Weights of a small GPT-style language model, trained from scratch on English Wikipedia: width 128.
Each number is 500 + 25 x the weight over its row's rms, rounded and kept within 0 to 999. Layers, rows and columns count from 0. Numbers have three digits each. The size before them is the row's rms in percent of the matrix's.

# layer 8 MLP up, 256x128, rms 0.141, rows 26-36, columns 0-127
099:497486493515484507496444515505518485471479491513459517556463491494532489449505496478476538453500511456478499510537518460459482485504501521481508506511471484478492488483524490479468473471538532477529483497581481462488477478546498499476484534523532477489488500472509494475508552439523523530506514503541499487519521520518477520499533510528466525507498505475493480495494465491504472457488
105:520508492541475524486512454523467527468490492487457467482486523495481512502496505487481536492493491446536547524520498534490531488493485480471527496489520508489496469499508474451507459516500523523521504500521529529462507503489507502516527496539490489493517533493488466495519462461494526479460515551549493489521457518512505503498534503581440464490494499532453504487501529463494503495541
107:500480550536472504506480479459513509483459523498525501482487510502468510495467512528517507472536477514539517503515481503484482474540524491471514518520562503488502445449531475498495454479498495538483462514499481515484528551523494498520500528486454550506514478441486503471509521471484504524479479505482526521475479500475505493540510436489506480501467507502528497481470457484523475506548
099:516465531546493567459450547482508497511501483481473480525466494506465485532495559493475477510561482508506509554483498470486509505492497468522516511521518503511492517530507488475478511522511512478534493524492480521489476519489543519495534519553484506472520462477552505469526544504498506513489546508443492468504510461511493493528524505503469509472510535531504492524465524505504485482518
096:482499500470511488490497511513517505522519487508549493477495474461461535486495555462486486519512462479537468492551485523518519480481528549454495504542481453443487539506480450496521485476497515555490503507472504525479518524496476491484525511475492520497461510499556509473490502503499515511541500481473508522486518508498489467507528497520494502525522538548478493522513503486530515477422
096:449498476509449493489505532536516540499499488539513462509525502461454467499493478452514489475512492499506459531550482466464498493480549482474479537503486516517474483482486499479534552501496503456507531516517518517514502510491491488483430525500502510535506530504511532463488460488508540504518494462470492517498526474467528506501486517526517465541484524478498496501527533482462515503455
107:515476489472512528473510508511483485485489480513503460514536480481513546513463510508524526557502509502533471491495509507523454535477500524527456509501506562537482524499469522518495465514510480520511533488524510510435505497517531495516525505531480466499507463488516480500503437514480483509517460517465504502524515458485483556489481567501489523456498481513534516521539479520518497480539
103:521496478477492542528458486527569458480494499491492500471498488453534471493508484492522494498504515552514465468541510489561518494516485525471499503486490513536515512466496492482486519495505537543504491472556488539529501493506490501514486492507499482509469532460495522449520499538518536530550479527517523468496466513458505488547469477519504486486490514497546514534449502518493486486515
109:516517495526539515472523559519496495497470533488539530483505534482522503496477506566523510520492540464525504503476498511484528521523494508527545549494485516480519566509520527476554458479494485505481552498485483468478488473471511490460498497536483474490507489503535474510533463487486485494485465477511534455487517552499483513519467518468559514509503499503504489490517470489519505529511
095:538498509468495539504529441504467484555509484494516449481461467472478505507534506496514456494524472449511485490495502493479473468545505455504500530499500514528496502508504507511517475497514494454562475464451499511481486449508526498493492507499496501502490500466505519473475524513458549481468514490482491480493500525475499518512477442483510459506548482496515484558489470485504494468471
108:506462467466495548521520496491533502473475505474491544467498515480499493497485517514524508517473519516562455495509463497520527512502521514511499542504486501527479541525517462494479510533488521470507514462462537513507507573491510507490482477477482529500448513486524505502542520488543492487486519523517448446525512523492507498494530505485478491509528542498479453495505455537526548481509
# layer 8 MLP down (transposed), 256x128, rms 0.213, rows 26-36, columns 0-127
102:508506482543497499499505504508489507513477527526509516499490490549513486533478533506494500518519481517516503441543532452490492500516509544502463503500465522483478515486511440456512475468514496495513499477533447478493464518471501456502510520495492500480492517492533517505532513481530493545490486520501434474503499541486495498520575515512484532569492504508553488488505484461462517529482
100:497510506495496584510526468528473510506547493467580501492518511488534480488503492520514494497522555469496514497494474542518511478505475476522510535487527514532459522454513541507528524473503552470475493494512506526480478496485478455519505505493471507492476498515528502485496487450514478468492520522524513483533516511476482514540540465502485488497530523495492503466513567500497512499456
107:500510486488470499513516512500450472492437488479532503465501504467546528506516489438487529472506443522490441437472495475474472487507500517486505486490484505489509522515511488502507474511474517507493501515497491474514464529544516493522552507505488451526479496510541483528517469486472505536502460494506481553539482513523489489527498477489505483469502534494486511479482476480495480577528
106:511498530524419550477532517512486483522534486489474509494498575525519491454488481494529466527500519512521458526423476471486494521504483513482526503474447508483504551499519492517479494534464510472474523469518504480486497496508510480493520514503503500511469494457484485448519475480511469512461498505456527509490518496470526462464494495499502517467510516509496461517482474511498515519513
111:442500522504486469470474492518501481484492495507485446517553483501543463512486481508547520504467480513466487557487543520487533472496517501528485514536494482502510462523496493507486496507487525491491488520425517510455485460503507480570476542503512483500517496498479502560470524485525518489499496513557526491467512498512512527519470523478531465507530500485485558509501495504489517511512
103:490514510467481536439516471491494481477439528510502472515473474486499476493478530549460539469489531536450484482481502479488514473520460528521510495487485505476518501516511500511448522507492472488489518490495503486488507521555524551448462510519546477462503472489520505499459459552520480482483524499498478496495517496531480532514514525490509481497533520516509493531539556503509484478495
095:493503511484464506541472489542508526457495519503506462479544503469542441500553532500495488506509503499508466496553472463465468493535485490467458477500487500513497515509488475526517476494483477468510460521565489508491495467499525477520505510487527505546479496491533504508481526463469521513496502473470530513512487498492571516514490545506514507491522554491499493477564507475516488513504
097:507502466518473499548547511490465483483494462494485492522493517481489500510483492442545530496491519521538488478491517468505490458502524458467480556500497507474489438475514491469500487512461507497513515488508526551497474536448482560524493561513496531499491484495536489481525495522530504463508493503484498522515483515514508511496503505511569513504517526467521513554485473505461479475509
099:485500499552491509548514497533523482475491519465493503511490463524513529519496502515505500518400559526481493534505508493470507482493481487520474502483499517516485488521494500491497478525458535503501495532493477495488488507484487479492514500525506473482547467477462472511487463496461487477528509523544474476498500471443546513476512522468471479443479487462536528520522486486484526512451
100:516542460482439492507519493473447473544527466539502476480453507510475515480510480476498537541503507520499510506491533487460525480462480482470479478528464475477534505517538492504496508490508561497471493515493519527496462463468497542485515485499543507495518525503524518459518498477489533526533521482503470526500474465530506528508524464468487496522510538486528471475464513471502510473492
104:517478468491526512524490488469481521473495504480455525491474514538460481476505517503486509525515527501518484495521488439545486529501538493515511491502520505501459520462516505497459513487448541447483498477502505506554577497520496465470523519492510523491467512509507520502534520494521546525471504461514519536529494506502464521488500524497503516550491504474452467481498441477478502485514